Weights of a small GPT-style language model, trained from scratch on English Wikipedia: a variant of SOAP for these matrices.
Each number is 50 + 12 x the weight over its row's rms, rounded and kept within 0 to 99. Layers, rows and columns count from 0. The size before them is the row's rms in percent of the matrix's.

# layer 6 attention output (transposed), 512x512, rms 0.275, rows 9-30,137-158,265-285,392-413, columns 192-255
100:43 63 48 51 58 52 59 65 50 29 60 49 38 48 30 39 29 41 71 75 34 45 37 56 47 38 64 75 49 26 56 47 44 54 35 57 35 60 46 59 59 56 54 41 53 76 50 55 58 47 53 58 58 41 50 67 47 41 34 53 33 33 61 34
104:50 53 49 43 31 71 54 32 47 44 62 52 42 59 42 42 51 57 65 53 49 55 52 41 46 58 52 59 77 46 40 73 32 31 46 70 65 49 37 35 52 54 50 63 44 72 47 66 57 52 65 41 71 41 49 35 51 65 59 38 29 44 38 44
096:41 40 43 49 42 54 59 39 44 54 71 52 45 53 69 58 38 55 50 49 53 61 76 66 57 38 60 76 47 47 47 41 41 47 32 44 64 55 53 40 28 40 43 63 60 33 39 57 51 51 35 47 67 38 47 44 55 39 56 40 77 41 40 58
106:34 47 43 55 27 70 69 40 64 44 80 47 59 52 72 56 23 41 49 58 74 56 54 24 56 61 34 55 32 36 54 51 35 60 51 55 57 31 38 37 30 62 57 41 49 58 34 27 23 61 69 45 67 32 33 46 36 67 38 39 40 40 49 68
100:52 46 63 42 55 44 69 41 65 54 54 31 40 55 53 43 46 40 40 56 27 37 57 31 49 61 47 25 39 40 26 38 53 56 67 51 36 64 41 54 47 59 63 36 29 33 57 34 56 25 61 50 49 30 31 35 51 45 53 39 42 53 32 40
104:43 35 44 46 22 42 47 31 60 41 40 63 35 40 50 16 39 46 57 43 70 61 56 44 51 25 62 44 46 54 59 35 48 51 50 75 59 53 36 73 79 56 50 25 71 42 64 55 44 67 45 43 45 45 77 60 28 60 35 82 30 53 61 59
113:54 41 34 48 34 31 43 54 58 37 36 45 31 69 50 53 51 45 45 32 56 36 49 39 41 52 43 55 31 39 59 44 65 44 60 71 44 49 52 43 64 60 51 42 47 49 49 58 72 48 46 60 44 47 57 14 56 49 42 36 46 45 62 64
103:48 26 45 54 39 57 53 31 58 36 52 57 42 37 43 49 57 72 40 62 58 64 58 48 57 42 59 31 70 42 23 62 51 41 38 54 53 65 44 71 61 45 46 29 36 46 49 54 50 64 60 38 66 51 40 49 51 34 69 49 37 76 59 68
111:44 52 47 43 32 43 39 66 46 56 33 50 43 34 71 49 38 51 62 39 47 55 40 51 53 47 62 50 62 36 49 61 46 42 54 50 30 60 50 73 72 30 42 72 46 55 29 32 31 63 46 47 48 53 52 66 58 71 61 49 44 56 59 45
103:45 44 43 35 61 69 40 65 68 43 53 55 58 25 50 24 81 63 40 86 54 63 41 37 48 39 50 65 63 24 68 45 54 14 38 39 59 35 59 30 42 34 44 53 33 45 52 20 63 47 59 38 45 33 33 53 52 59 44 62 34 61 42 55
109:55 68 40 63 46 48 49 41 65 35 39 41 49 35 42 35 48 40 77 57 55 38 57 53 44 49 60 10 45 51 32 46 40 54 40 47 70 52 61 49 52 59 65 47 65 46 44 57 47 55 45 41 35 58 62 65 63 41 28 49 52 28 74 35
111:47 52 41 46 58 34 57 56 38 43 51 56 52 55 64 72 49 73 59 42 41 57 43 43 38 62 80 66 51 41 44 61 42 95 62 64 52 55 56 45 42 59 69 50 39 30 62 59 46 42 37 29 38 44 47 53 57 41 37 46 59 64 43 74
113:58 29 37 35 56 39 51 47 43 63 61 27 56 55 46 41 53 60 59 36 52 66 35 59 36 67 75 66 54 61 58 56 49 57 59 48 48 55 81 52 54 29 37 60 65 48 53 59 64 37 70 65 50 42 73 61 42 58 60 55 59 14 37 62
105:47 49 57 63 49 35 58 57 65 61 62 57 49 69 44 49 48 63 52 66 63 63 65 44 45 54 39 63 43 27 45 44 59 52 45 28 46 44 50 50 57 54 48 36 62 52 42 46 32 52 65 67 57 54 41 54 56 50 40 40 78 18 44 34
109:59 48 53 56 78 43 68 44 55 38 53 40 41 39 51 45 41 56 39 47 45 51 57 34 59 74 61 61 46 33 36 44 60 51 32 49 44 53 56 35 49 15 63 56 46 42 50 43 20 37 30 47 29 49 39 53 53 45 57 57 55 57 57 62
103:54 38 51 50 59 34 54 59 51 45 45 44 37 41 58 51 69 40 45 48 34 56 37 67 69 62 45 53 46 62 51 47 57 68 48 55 40 59 48 64 54 56 43 61 34 52 48 51 67 49 60 57 47 60 46 25 56 61 46 37 39 34 53 43
103:49 44 50 39 62 36 57 53 37 59 66 55 42 59 30 61 25 55 41 74 44 41 41 52 61 56 47 65 69 50 60 46 45 42 60 95 56 61 75 57 49 47 47 54 77 49 52 34 54 40 51 54 62 38 55 72 50 52 47 51 40 25 51 70
103:54 41 33 67 28 42 63 43 49 37 46 54 50 53 55 26 51 28 56 47 40 46 23 43 52 57 67 40 46 38 38 45 53 44 56 51 48 65 51 56 70 62 46 55 52 41 69 30 55 45 59 49 44 38 38 43 55 43 40 41 33 50 73 39
108:53 47 54 55 62 60 17 35 46 54 47 51 30 57 57 33 28 42 61 47 46 52 31 59 38 39 39 40 47 36 69 63 40 54 55 59 57 47 50 58 44 32 53 30 66 49 57 58 69 43 35 47 30 54 52 49 36 61 34 55 35 49 45 60
107:48 49 61 41 54 42 50 63 65 56 64 42 58 44 45 54 51 57 50 57 44 43 46 26 33 39 47 56 70 60 43 31 40 60 46 56 55 43 47 55 58 39 48 53 47 56 43 46 43 49 67 69 39 64 54 63 50 54 52 40 49 44 47 57
107:37 30 40 49 39 66 48 37 35 62 33 46 54 55 52 78 38 47 43 59 41 47 77 41 59 24 40 53 60 46 59 63 52 38 54 88 53 45 34 43 55 62 56 60 47 54 44 53 37 54 48 36 58 73 39 28 47 43 50 56 43 79 53 34
098:43 37 50 55 76 42 45 49 32 30 47 57 33 38 36 62 59 56 56 38 44 31 50 52 57 39 41 53 63 33 37 55 47 30 53 42 25 26 58 41 42 31 65 62 48 51 39 45 42 54 59 36 70 57 35 49 42 36 49 44 62 45 44 59
106:48 60 35 47 56 61 44 40 37 55 23 46 48 44 30 53 40 50 41 48 46 42 59 57 46 60 28 61 36 54 60 56 57 30 55 51 56 48 49 49 49 64 43 58 49 58 48 49 57 41 31 74 73 52 58 65 42 50 46 41 37 64 51 56
104:45 36 58 55 38 56 32 50 46 49 30 56 70 41 47 55 42 37 36 57 46 52 36 66 51 50 42 59 60 52 53 48 47 26 46 66 30 33 46 59 21 32 61 52 53 40 49 43 70 39 55 59 49 39 55 58 37 54 28 46 68 30 46 52
090:37 61 35 18 51 54 45 69 35 47 63 49 32 65 71 50 37 55 39 60 50 39 52 42 32 20 57 47 58 35 41 31 37 64 44 48 63 44 47 37 52 32 59 53 41 51 38 50 54 53 65 34 57 34 60 52 51 41 79 58 50 41 54 68
099:61 39 53 63 64 44 38 56 66 38 47 45 55 45 57 42 54 55 51 35 37 54 70 34 40 36 55 53 26 43 62 35 34 69 59 58 54 66 24 20 34 62 39 42 42 19 46 35 46 47 47 50 46 50 44 65 49 29 51 60 65 31 46 41
094:65 60 56 57 61 54 57 50 32 36 42 59 53 78 36 50 53 53 51 35 58 53 52 47 53 49 57 56 72 54 55 66 66 54 45 63 58 53 69 47 53 43 53 38 64 47 78 60 54 42 29 41 48 28 59 34 53 36 63 36 25 55 51 69
096:51 52 31 40 63 48 43 45 18 25 41 40 61 77 43 50 58 58 32 56 48 60 31 61 46 60 63 69 70 44 57 40 66 30 45 30 50 53 55 43 58 43 59 51 53 74 37 60 49 56 59 71 54 74 13 46 72 57 50 46 54 69 65 27
102:25 52 55 58 77 71 62 53 44 48 36 69 43 49 60 53 36 47 60 49 82 73 40 43 61 66 63 27 56 47 66 55 25 38 62 54 68 42 60 40 69 52 38 69 41 63 55 58 45 44 53 33 27 52 64 57 49 56 45 40 36 37 47 52
096:75 70 60 49 80 44 37 59 75 63 54 33 63 42 41 31 76 43 45 37 61 61 62 50 33 63 72 67 37 61 47 36 41 53 52 64 43 48 30 52 43 81 64 55 75 69 43 19 52 54 62 55 83 51 53 41 63 64 36 41 58 23 34 58
097:37 51 33 36 68 44 32 59 55 48 55 58 42 41 29 42 68 49 68 52 46 46 58 26 46 55 18 50 24 61 33 64 50 51 58 64 52 35 37 50 40 64 64 46 50 55 63 56 58 77 51 38 68 65 54 54 58 60 54 40 57 41 50 53
096:42 20 52 35 28 50 36 46 41 37 49 44 53 69 53 40 77 57 58 60 38 64 39 48 50 44 41 29 60 39 59 35 60 39 37 47 34 37 54 19 66 58 58 34 56 32 47 32 66 69 48 63 55 42 43 59 40 54 62 31 33 45 65 61
100:60 60 46 57 48 62 38 19 39 40 44 41 50 45 66 41 40 22 52 49 58 48 33 59 59 42 70 53 53 26 57 42 51 31 50 57 37 44 54 54 70 61 45 44 44 44 43 54 68 57 49 43 61 54 56 53 24 39 56 66 63 57 73 50
090:33 29 57 62 54 52 64 46 55 41 40 37 83 28 36 67 39 46 44 46 43 61 22 53 55 60 37 33 44 49 54 57 55 32 42 62 50 46 28 72 32 36 47 50 56 59 32 49 26 57 46 46 51 48 56 44 41 39 47 44 72 57 59 44
093:45 51 25 41 74 41 54 30 53 44 54 85 47 46 52 63 35 63 71 51 37 59 41 51 35 74 75 50 51 33 40 73 40 52 53 36 67 42 53 54 62 53 52 40 55 77 57 61 45 50 35 43 50 30 58 38 39 56 52 31 49 56 57 68
099:48 49 33 47 57 43 55 60 44 40 57 35 40 50 33 70 59 52 59 31 40 53 49 31 61 67 47 42 49 73 36 55 71 65 45 48 51 63 60 39 52 37 41 49 39 52 55 59 51 56 34 58 52 47 62 61 66 53 53 48 27 51 20 50
103:61 52 61 45 47 51 58 56 58 53 56 51 34 59 40 47 61 52 43 33 47 45 46 72 31 43 60 58 52 46 36 57 65 27 44 61 64 44 44 56 39 43 51 57 57 47 47 50 62 41 43 38 55 45 77 37 64 43 59 66 32 48 23 49
099:54 55 49 51 61 64 54 50 61 48 50 49 59 56 53 44 47 44 47 44 46 55 49 46 37 58 50 69 68 27 51 43 44 51 58 33 36 55 46 46 63 49 67 40 61 32 63 46 33 70 70 55 38 60 44 51 51 66 42 57 77 50 55 37
096:74 55 50 42 68 58 63 62 46 70 56 49 57 51 64 54 60 66 59 35 37 64 38 54 61 58 66 68 57 33 59 32 59 55 43 54 60 34 42 52 45 65 47 55 34 44 54 46 43 59 51 49 60 57 54 45 46 41 50 66 44 69 63 43
083:35 53 61 16 38 37 55 41 40 58 48 50 32 23 56 33 67 31 53 53 32 54 68 54 38 59 30 76 37 50 54 58 48 48 57 51 62 51 50 26 48 52 64 42 53 41 46 60 38 66 48 47 55 44 44 55 49 48 55 63 37 56 40 47
100:67 43 50 50 60 45 53 52 50 45 49 50 49 63 35 67 60 34 37 37 55 62 52 46 51 75 54 80 56 38 65 57 47 61 60 49 69 70 59 48 49 63 42 59 62 54 85 44 57 53 49 57 32 55 32 64 54 42 52 66 42 50 68 54
099:28 39 55 71 33 67 44 66 48 43 44 30 64 41 33 41 54 61 50 62 43 40 42 71 48 49 40 49 50 49 52 61 54 69 72 45 16 40 62 55 41 59 43 55 27 50 16 32 61 33 62 51 59 69 45 40 38 41 37 53 56 30 28 37
095:52 56 27 45 38 41 42 51 36 22 41 57 60 59 48 47 49 64 61 59 42 44 20 59 38 58 55 39 42 34 26 61 52 52 63 46 46 59 64 59 72 39 69 24 35 36 55 48 57 63 49 39 44 39 50 61 40 67 51 64 38 45 69 31
101:54 22 44 63 45 38 54 71 51 56 61 47 57 43 52 42 51 44 43 53 59 44 64 67 59 74 57 55 50 40 47 49 47 47 62 59 57 52 45 50 63 40 53 47 40 22 60 47 63 38 66 69 46 49 57 63 57 41 59 60 35 43 29 54
091:41 50 54 43 36 35 56 62 55 68 72 45 42 37 59 49 44 56 58 49 75 38 50 50 53 65 50 33 43 69 46 55 52 30 55 46 17 56 53 29 39 48 50 41 38 39 69 44 36 34 34 57 42 34 56 57 23 52 54 49 42 31 42 40
092:41 36 64 52 64 53 57 67 81 42 46 47 67 51 48 46 50 78 30 65 50 66 51 47 51 59 46 60 69 37 48 41 32 38 40 31 50 42 52 57 42 55 46 47 55 63 58 44 57 45 57 59 54 30 61 52 70 41 45 38 50 61 42 87
089:63 63 44 51 38 37 53 44 36 56 53 48 46 45 56 64 49 62 48 59 46 45 44 27 38 24 56 64 51 92 39 47 58 41 61 49 66 51 55 69 52 46 46 60 56 36 49 55 71 25 43 47 30 57 53 57 54 62 48 27 48 41 64 53
095:61 59 50 47 64 60 50 48 29 64 72 73 46 54 45 43 50 35 50 44 60 33 45 37 57 31 59 73 50 50 38 34 60 47 50 49 44 53 48 57 55 72 50 52 52 49 48 58 62 25 65 48 40 40 35 84 38 47 58 45 48 22 74 44
092:55 77 18 53 40 41 63 53 38 50 68 39 52 45 40 44 55 63 38 52 60 44 20 36 58 65 63 41 74 65 43 41 47 65 50 29 44 45 68 39 58 57 37 52 45 43 56 34 39 44 60 53 50 61 54 48 28 48 56 34 49 33 45 35
090:66 44 31 43 68 58 57 70 51 26 62 60 40 54 32 64 52 64 51 36 52 56 29 43 68 59 69 33 44 30 41 53 33 45 54 46 54 39 53 38 59 60 49 69 60 41 41 39 46 48 33 39 31 45 53 51 52 48 21 43 36 48 55 46
088:42 76 59 55 46 52 37 52 63 43 46 62 33 42 50 57 49 48 57 44 37 58 45 37 65 41 49 57 81 62 54 57 29 22 52 58 31 43 58 48 57 10 63 45 48 37 46 55 58 47 62 31 51 49 53 41 36 48 53 69 63 50 51 55
096:47 57 42 40 54 55 50 69 51 56 63 49 43 44 52 50 30 46 45 53 54 46 53 62 64 66 27 37 61 47 66 61 46 30 42 41 33 38 68 28 48 34 64 50 37 51 40 56 55 56 43 64 48 34 67 64 53 27 46 56 44 61 11 66
087:69 40 37 50 26 59 48 33 45 43 27 60 64 44 36 57 50 48 32 44 58 34 52 38 44 52 48 85 51 63 69 48 53 66 38 43 56 41 55 40 67 27 49 34 60 52 70 30 36 57 36 43 34 32 41 52 64 53 63 56 50 67 45 54
093:33 37 54 58 27 57 79 43 51 73 53 62 65 60 28 64 45 29 55 49 45 24 59 49 62 38 65 58 64 52 59 81 51 47 85 49 47 81 51 40 34 78 55 47 56 40 41 68 50 48 62 64 38 46 47 61 29 66 52 49 59 39 55 65
080:42 32 47 49 32 36 51 47 67 28 58 34 58 27 57 57 62 48 55 51 37 57 48 54 56 52 42 40 67 55 58 70 54 14 45 09 58 52 36 68 52 52 57 63 54 62 46 71 43 80 56 38 50 37 44 59 66 61 54 63 55 20 51 61
092:57 58 43 28 51 45 45 55 57 37 48 38 70 85 57 74 58 44 46 60 67 35 56 42 67 60 45 64 39 44 81 39 67 24 53 54 41 51 45 63 42 52 35 44 38 57 22 48 65 44 66 60 50 62 38 58 66 61 44 17 40 41 36 39
084:54 60 44 72 58 47 52 61 43 49 54 47 29 56 51 65 45 61 58 51 64 65 48 56 50 55 44 40 61 44 54 60 50 54 49 58 58 45 64 49 47 55 63 58 67 68 50 52 56 70 67 56 37 74 73 48 25 48 56 51 51 60 73 50
088:49 49 45 40 37 72 47 40 37 47 57 49 49 49 36 46 49 55 30 49 70 47 51 63 58 32 41 37 48 59 25 41 64 49 66 44 61 40 33 54 57 53 63 46 53 42 42 69 37 43 54 47 38 49 39 53 47 42 34 39 46 39 37 69
087:35 54 35 53 59 24 66 69 51 39 25 46 47 54 55 49 48 58 54 46 49 57 49 58 54 45 60 43 62 54 53 69 70 43 46 44 53 42 47 58 65 80 55 50 28 50 49 40 37 63 51 39 62 41 40 55 58 45 43 57 58 62 53 69
096:55 43 48 48 31 48 54 46 65 52 35 56 43 50 29 51 42 45 66 37 56 55 64 71 56 47 48 31 56 66 45 80 56 26 43 68 39 51 37 47 54 77 68 60 46 42 48 70 56 41 33 54 52 58 67 61 52 50 51 68 41 62 37 43
088:74 33 36 48 59 60 46 50 52 38 42 52 66 36 39 37 30 43 65 43 69 47 51 56 41 57 72 55 46 63 53 34 57 63 49 44 46 56 58 37 68 41 54 27 42 43 45 44 51 63 59 55 48 58 66 52 56 56 39 31 45 46 30 33
091:57 47 45 52 48 35 39 50 55 69 72 55 35 76 56 62 35 41 43 46 60 51 44 61 44 35 64 50 75 54 43 36 56 45 41 56 36 58 41 54 36 66 59 50 54 40 41 40 45 48 99 57 54 58 65 35 43 46 39 54 49 48 50 61
086:62 34 53 44 43 48 51 41 41 60 51 56 63 66 67 54 56 44 36 38 74 43 47 38 50 51 70 64 56 57 38 42 63 46 25 59 47 36 67 35 66 42 68 52 59 50 52 52 72 38 46 25 73 41 38 55 36 56 42 48 53 41 67 57
091:33 41 55 72 32 38 62 66 51 56 46 46 57 42 28 54 67 54 54 50 66 54 52 59 51 57 35 35 38 46 50 39 61 41 51 59 43 58 53 45 48 38 36 50 35 25 42 34 57 76 52 64 45 44 65 70 43 63 56 45 74 38 43 50
087:43 39 63 43 58 71 51 61 42 41 41 63 44 55 53 59 53 39 49 62 38 53 41 48 48 74 63 59 32 21 27 45 63 49 62 39 52 74 68 54 46 38 68 56 61 56 57 62 46 52 53 45 44 46 60 37 43 62 38 43 52 68 55 46
101:48 57 51 22 39 42 50 53 56 51 54 54 66 36 51 37 52 35 43 53 50 42 40 60 55 44 62 40 50 51 56 71 43 57 55 59 70 52 64 60 22 51 53 77 24 49 31 54 34 31 46 42 49 53 46 56 58 38 25 31 63 39 63 60
103:59 55 34 40 61 55 46 13 54 37 51 52 67 47 55 53 56 47 52 44 39 49 44 20 60 59 56 46 51 56 59 56 65 45 43 39 67 61 40 47 50 60 44 42 54 50 53 68 38 63 62 43 41 70 41 48 51 59 42 53 67 44 48 51
103:55 42 39 33 75 38 27 56 49 44 55 46 51 44 42 61 39 50 43 36 61 34 52 52 46 58 48 43 50 44 47 48 57 70 39 52 32 47 35 41 31 48 38 41 39 27 31 66 37 65 38 59 43 46 46 47 55 40 45 72 33 63 44 37
106:51 50 63 59 25 45 56 49 40 34 33 45 44 36 27 22 53 26 64 59 39 58 33 52 63 66 38 45 55 19 65 65 62 63 50 47 58 65 64 65 50 64 37 29 45 68 65 57 59 65 66 69 39 51 54 48 51 46 24 51 51 48 49 38
093:44 53 53 38 51 60 52 47 54 53 41 39 50 26 51 47 62 62 43 48 47 58 59 57 44 58 43 57 53 66 70 53 66 29 58 33 43 44 57 50 45 37 49 57 30 73 39 58 49 48 29 53 63 41 66 61 48 41 32 57 43 61 45 17
109:49 48 48 85 46 52 28 50 39 52 62 39 54 59 52 55 40 26 61 56 67 39 58 48 44 39 37 88 60 65 41 70 48 50 34 43 72 58 54 44 46 44 47 68 65 58 50 65 40 52 47 45 51 39 48 60 55 55 50 75 58 54 67 57
107:64 56 59 60 44 44 63 63 35 45 34 36 71 57 58 57 62 51 61 59 53 32 41 61 50 55 48 64 50 59 47 51 65 64 65 26 55 49 40 53 26 64 34 55 51 42 55 60 51 71 56 53 40 38 49 43 63 41 57 56 52 48 62 47
099:44 51 69 49 49 53 57 53 45 55 58 34 56 54 54 55 51 53 50 64 44 51 61 55 50 54 46 43 40 50 57 56 58 85 29 52 49 36 43 60 43 54 54 53 48 37 60 65 29 49 40 64 50 43 54 63 56 52 50 63 62 61 28 28
104:30 63 42 57 32 42 60 35 23 52 53 35 46 52 65 42 46 38 62 54 30 52 45 45 30 63 53 62 18 33 51 43 78 61 42 50 78 54 54 55 61 64 27 74 62 52 58 85 47 40 41 55 36 53 54 51 66 53 61 56 61 27 62 23
107:54 55 70 38 54 39 48 55 58 51 83 51 60 58 47 39 48 36 58 61 59 53 51 41 70 45 26 46 29 56 59 38 43 39 38 36 54 51 46 27 48 51 47 46 50 41 84 44 64 55 36 39 58 54 37 38 28 48 30 62 48 20 29 56
111:51 53 78 50 53 46 35 20 52 44 48 60 35 66 73 58 49 38 51 37 45 53 61 54 40 66 57 47 29 55 59 38 49 84 27 64 55 51 36 79 48 41 45 40 69 58 67 66 34 50 33 44 59 61 46 17 57 35 57 58 41 56 46 42
111:46 50 44 47 42 45 48 49 69 53 40 84 31 56 48 58 63 60 51 48 64 42 46 46 39 59 49 69 43 57 48 59 53 64 59 83 55 43 28 40 52 46 34 55 46 50 41 57 57 52 54 50 65 57 52 40 53 59 46 32 35 54 33 54
102:53 50 53 57 36 51 36 49 55 59 45 39 20 38 49 41 55 37 63 54 39 69 52 68 64 28 45 42 58 53 50 57 60 34 57 34 53 67 35 62 61 47 49 49 60 81 73 67 55 48 34 56 54 47 53 43 37 66 35 63 32 62 63 39
110:41 47 60 45 36 52 44 62 47 56 34 42 37 33 57 57 65 47 47 64 44 26 71 42 74 40 30 64 35 72 51 43 41 49 58 46 40 43 41 54 30 47 52 43 41 38 60 38 20 56 24 25 46 33 36 51 39 54 41 31 44 63 41 44
103:53 57 42 52 26 40 38 34 20 44 55 62 45 48 44 66 50 63 51 42 40 54 43 39 59 59 75 52 49 37 47 30 53 48 53 75 44 52 48 36 51 32 39 64 60 44 64 55 60 42 58 44 43 62 56 51 42 49 61 76 35 49 66 58
090:45 37 69 37 45 46 36 58 56 61 57 39 49 46 53 58 60 55 52 61 53 37 44 47 58 60 57 42 52 63 65 62 36 49 79 39 28 41 62 55 57 55 37 55 46 33 30 39 67 66 49 51 69 69 63 63 50 29 30 33 30 50 31 59
103:49 65 52 55 68 64 60 50 44 57 77 29 41 28 50 58 54 65 70 51 56 39 56 35 54 75 49 60 40 59 61 57 60 36 59 57 60 51 49 44 52 45 34 52 47 42 35 35 45 65 35 54 52 40 36 32 42 54 56 63 51 44 38 47
108:46 40 52 61 34 63 48 64 71 46 39 63 48 39 40 54 76 34 32 32 41 26 53 49 35 64 70 44 54 38 30 56 55 43 54 42 53 49 39 59 51 33 52 52 39 44 32 38 47 49 36 48 54 46 62 57 59 58 55 39 55 60 29 68
113:50 69 56 28 65 50 47 70 34 66 62 47 55 45 48 73 59 55 43 52 65 57 51 57 47 45 36 45 42 62 62 34 54 47 49 67 69 37 57 63 33 23 53 55 34 65 33 54 66 37 15 52 53 16 54 41 50 52 51 47 48 45 41 56
107:34 58 42 55 38 57 69 52 47 50 46 48 37 59 42 54 68 76 43 50 46 39 65 50 54 31 43 63 63 49 27 28 48 47 54 41 49 51 42 55 61 45 59 68 25 60 36 48 53 61 62 42 53 54 62 53 63 60 57 08 48 61 57 50
102:46 58 56 52 68 51 48 46 43 59 51 53 53 43 54 47 32 45 60 38 49 43 61 61 47 39 57 45 63 49 42 55 56 36 48 38 60 62 29 52 39 50 52 43 52 40 45 75 45 41 34 34 68 28 44 38 63 58 52 32 50 59 50 63
103:69 55 65 51 30 40 46 44 52 46 73 55 40 40 45 44 58 54 55 45 66 34 49 69 39 78 66 52 48 64 71 61 47 42 54 41 51 48 47 37 36 38 60 51 43 29 61 50 52 66 69 67 49 46 48 43 49 57 35 53 45 50 44 45
# layer 6 attention value, 128x512, rms 0.189, rows 9-30, columns 192-255
103:61 40 54 57 36 37 57 24 57 46 42 53 51 41 58 59 43 56 38 25 56 35 61 29 45 65 34 43 42 57 56 76 70 37 52 48 54 40 39 36 26 51 50 80 32 33 66 43 56 50 55 54 50 69 53 70 39 65 42 57 34 36 48 47
104:33 63 27 37 53 47 44 58 61 43 43 56 60 25 72 54 46 62 55 30 61 21 49 57 46 40 69 47 52 57 56 37 53 55 70 64 45 65 32 55 31 37 38 35 48 42 40 76 61 52 52 54 40 40 45 53 50 21 45 63 56 41 49 61
100:60 61 64 51 40 46 51 50 64 53 40 39 41 41 50 53 41 56 59 36 40 51 67 44 47 70 34 66 46 47 57 51 43 69 74 47 46 32 63 54 60 40 37 33 31 54 61 50 57 56 51 43 47 64 81 77 37 38 28 73 58 41 52 65
097:40 43 52 50 52 32 53 63 43 46 62 64 44 32 44 42 54 46 38 42 37 48 47 60 34 23 63 44 48 39 59 33 57 42 53 47 47 56 22 57 51 49 40 56 67 44 61 57 63 47 32 49 50 43 83 34 51 56 23 59 54 45 42 38
101:50 22 60 43 64 47 40 50 52 37 43 67 46 57 75 57 45 47 41 41 58 72 57 53 56 46 36 55 77 74 52 47 49 55 47 41 65 45 71 43 37 48 63 45 65 42 40 55 51 63 65 26 43 45 42 43 62 42 65 48 60 46 71 61
097:48 40 55 37 64 53 68 74 46 47 49 49 77 75 62 54 52 38 42 60 41 39 46 48 43 60 47 55 64 58 63 52 67 49 61 37 62 31 42 37 49 69 54 34 43 51 61 39 60 64 57 51 54 39 43 52 63 63 45 39 51 40 49 44
096:27 60 63 58 43 71 63 37 43 71 68 54 47 35 46 70 25 47 49 48 58 36 36 62 48 62 36 50 47 42 55 74 56 58 45 64 70 50 50 46 37 34 50 63 46 69 44 37 27 43 42 47 66 31 60 54 42 44 50 50 48 70 08 43
099:44 54 43 53 45 72 54 47 33 61 57 44 50 63 43 49 49 33 38 41 38 45 54 54 50 61 59 58 48 44 59 35 40 77 65 48 56 83 39 47 51 66 47 63 65 49 39 60 50 33 46 70 25 68 56 49 84 67 50 51 55 29 64 41
100:54 32 45 57 45 67 61 45 45 62 52 45 60 56 51 40 52 42 40 50 46 52 66 34 62 45 21 48 62 43 34 45 35 50 50 59 57 53 62 35 43 65 54 39 48 42 52 56 61 45 40 47 63 33 56 40 56 44 52 64 72 28 60 61
100:76 45 81 32 41 43 44 39 49 48 52 52 41 67 66 61 49 45 40 63 46 59 36 48 37 59 67 29 53 55 58 62 66 78 46 64 41 36 35 57 61 56 65 55 54 48 45 68 58 49 44 42 60 50 44 39 43 49 47 49 53 41 55 73
101:66 51 46 48 41 53 45 38 64 55 42 76 57 49 52 75 68 48 44 45 41 38 38 29 57 31 70 67 42 41 76 59 54 42 50 45 34 54 45 47 50 61 55 68 50 36 65 46 53 68 57 37 52 70 62 41 37 50 57 49 55 61 43 65
099:45 52 52 43 53 53 31 52 39 36 32 41 51 61 62 51 37 36 37 43 50 72 43 56 48 39 35 60 77 74 57 47 67 40 37 51 72 65 52 62 41 50 62 55 53 48 32 43 60 55 75 46 29 58 59 36 61 63 34 23 46 58 61 35
100:44 72 50 50 53 49 48 55 60 56 40 46 30 34 32 52 50 48 61 64 32 47 66 48 44 53 67 46 42 58 49 51 72 53 60 34 49 52 63 60 63 54 75 68 50 74 57 38 37 52 45 52 45 40 43 44 60 43 49 37 55 50 49 46
102:64 49 32 35 38 49 64 33 60 28 66 43 41 53 70 70 64 29 47 38 62 52 46 49 65 70 65 53 52 57 45 31 56 68 46 68 44 30 70 58 62 43 45 52 48 33 46 45 61 65 44 57 51 39 66 46 47 54 72 72 30 54 22 65
097:68 40 42 33 51 67 73 47 61 67 48 41 30 58 72 63 68 52 65 65 44 51 35 70 51 41 80 47 54 60 59 69 52 49 61 67 55 51 55 66 36 31 45 36 47 55 34 42 43 43 57 67 54 68 66 32 37 32 51 56 41 54 33 57
101:63 54 52 50 58 57 44 56 41 67 62 43 50 56 53 45 64 50 69 50 71 29 55 64 37 49 40 60 48 52 42 57 56 61 48 56 59 26 53 46 48 39 66 51 56 54 36 26 56 67 36 64 40 35 54 40 61 80 59 63 73 49 43 27
096:53 66 56 59 61 61 59 68 68 51 51 59 72 51 40 61 58 51 47 39 44 50 38 59 44 49 71 16 63 51 42 50 62 32 56 38 59 29 32 36 70 24 45 47 39 60 46 55 50 48 40 36 51 38 47 47 35 69 65 40 57 38 26 41
102:52 58 65 30 61 50 31 52 37 29 47 43 42 44 62 72 42 40 60 47 44 43 62 35 54 38 44 40 62 39 56 48 55 50 45 53 55 40 56 43 49 41 63 44 34 55 51 56 26 53 43 34 52 55 56 50 53 69 42 64 40 50 44 49
096:33 54 52 20 41 48 56 60 61 62 42 69 63 43 42 60 55 48 35 59 43 47 60 61 47 52 67 77 56 47 46 58 60 71 57 28 53 64 45 38 42 62 46 80 41 53 49 54 64 39 58 59 50 58 45 50 59 40 65 44 51 60 58 48
101:35 54 64 59 68 53 39 58 54 49 61 45 50 51 66 50 65 52 46 42 55 44 41 53 58 49 59 45 45 56 60 40 38 39 47 47 39 55 43 47 36 37 52 39 51 41 66 67 57 32 24 50 71 41 08 40 43 44 46 33 57 40 46 48
099:79 72 33 36 74 31 48 62 43 61 69 38 53 52 59 49 67 55 49 60 61 42 35 77 33 71 53 58 42 50 47 37 60 63 50 41 48 60 35 47 69 48 58 37 48 27 69 48 63 37 61 42 61 62 62 60 55 52 41 40 57 51 56 64
101:50 58 66 68 54 60 59 52 48 57 28 54 60 38 39 39 45 42 39 54 55 70 54 55 67 52 46 37 60 38 52 62 67 64 33 37 51 67 50 55 61 52 78 48 70 52 49 72 53 32 63 41 49 47 49 39 56 56 42 44 32 23 53 57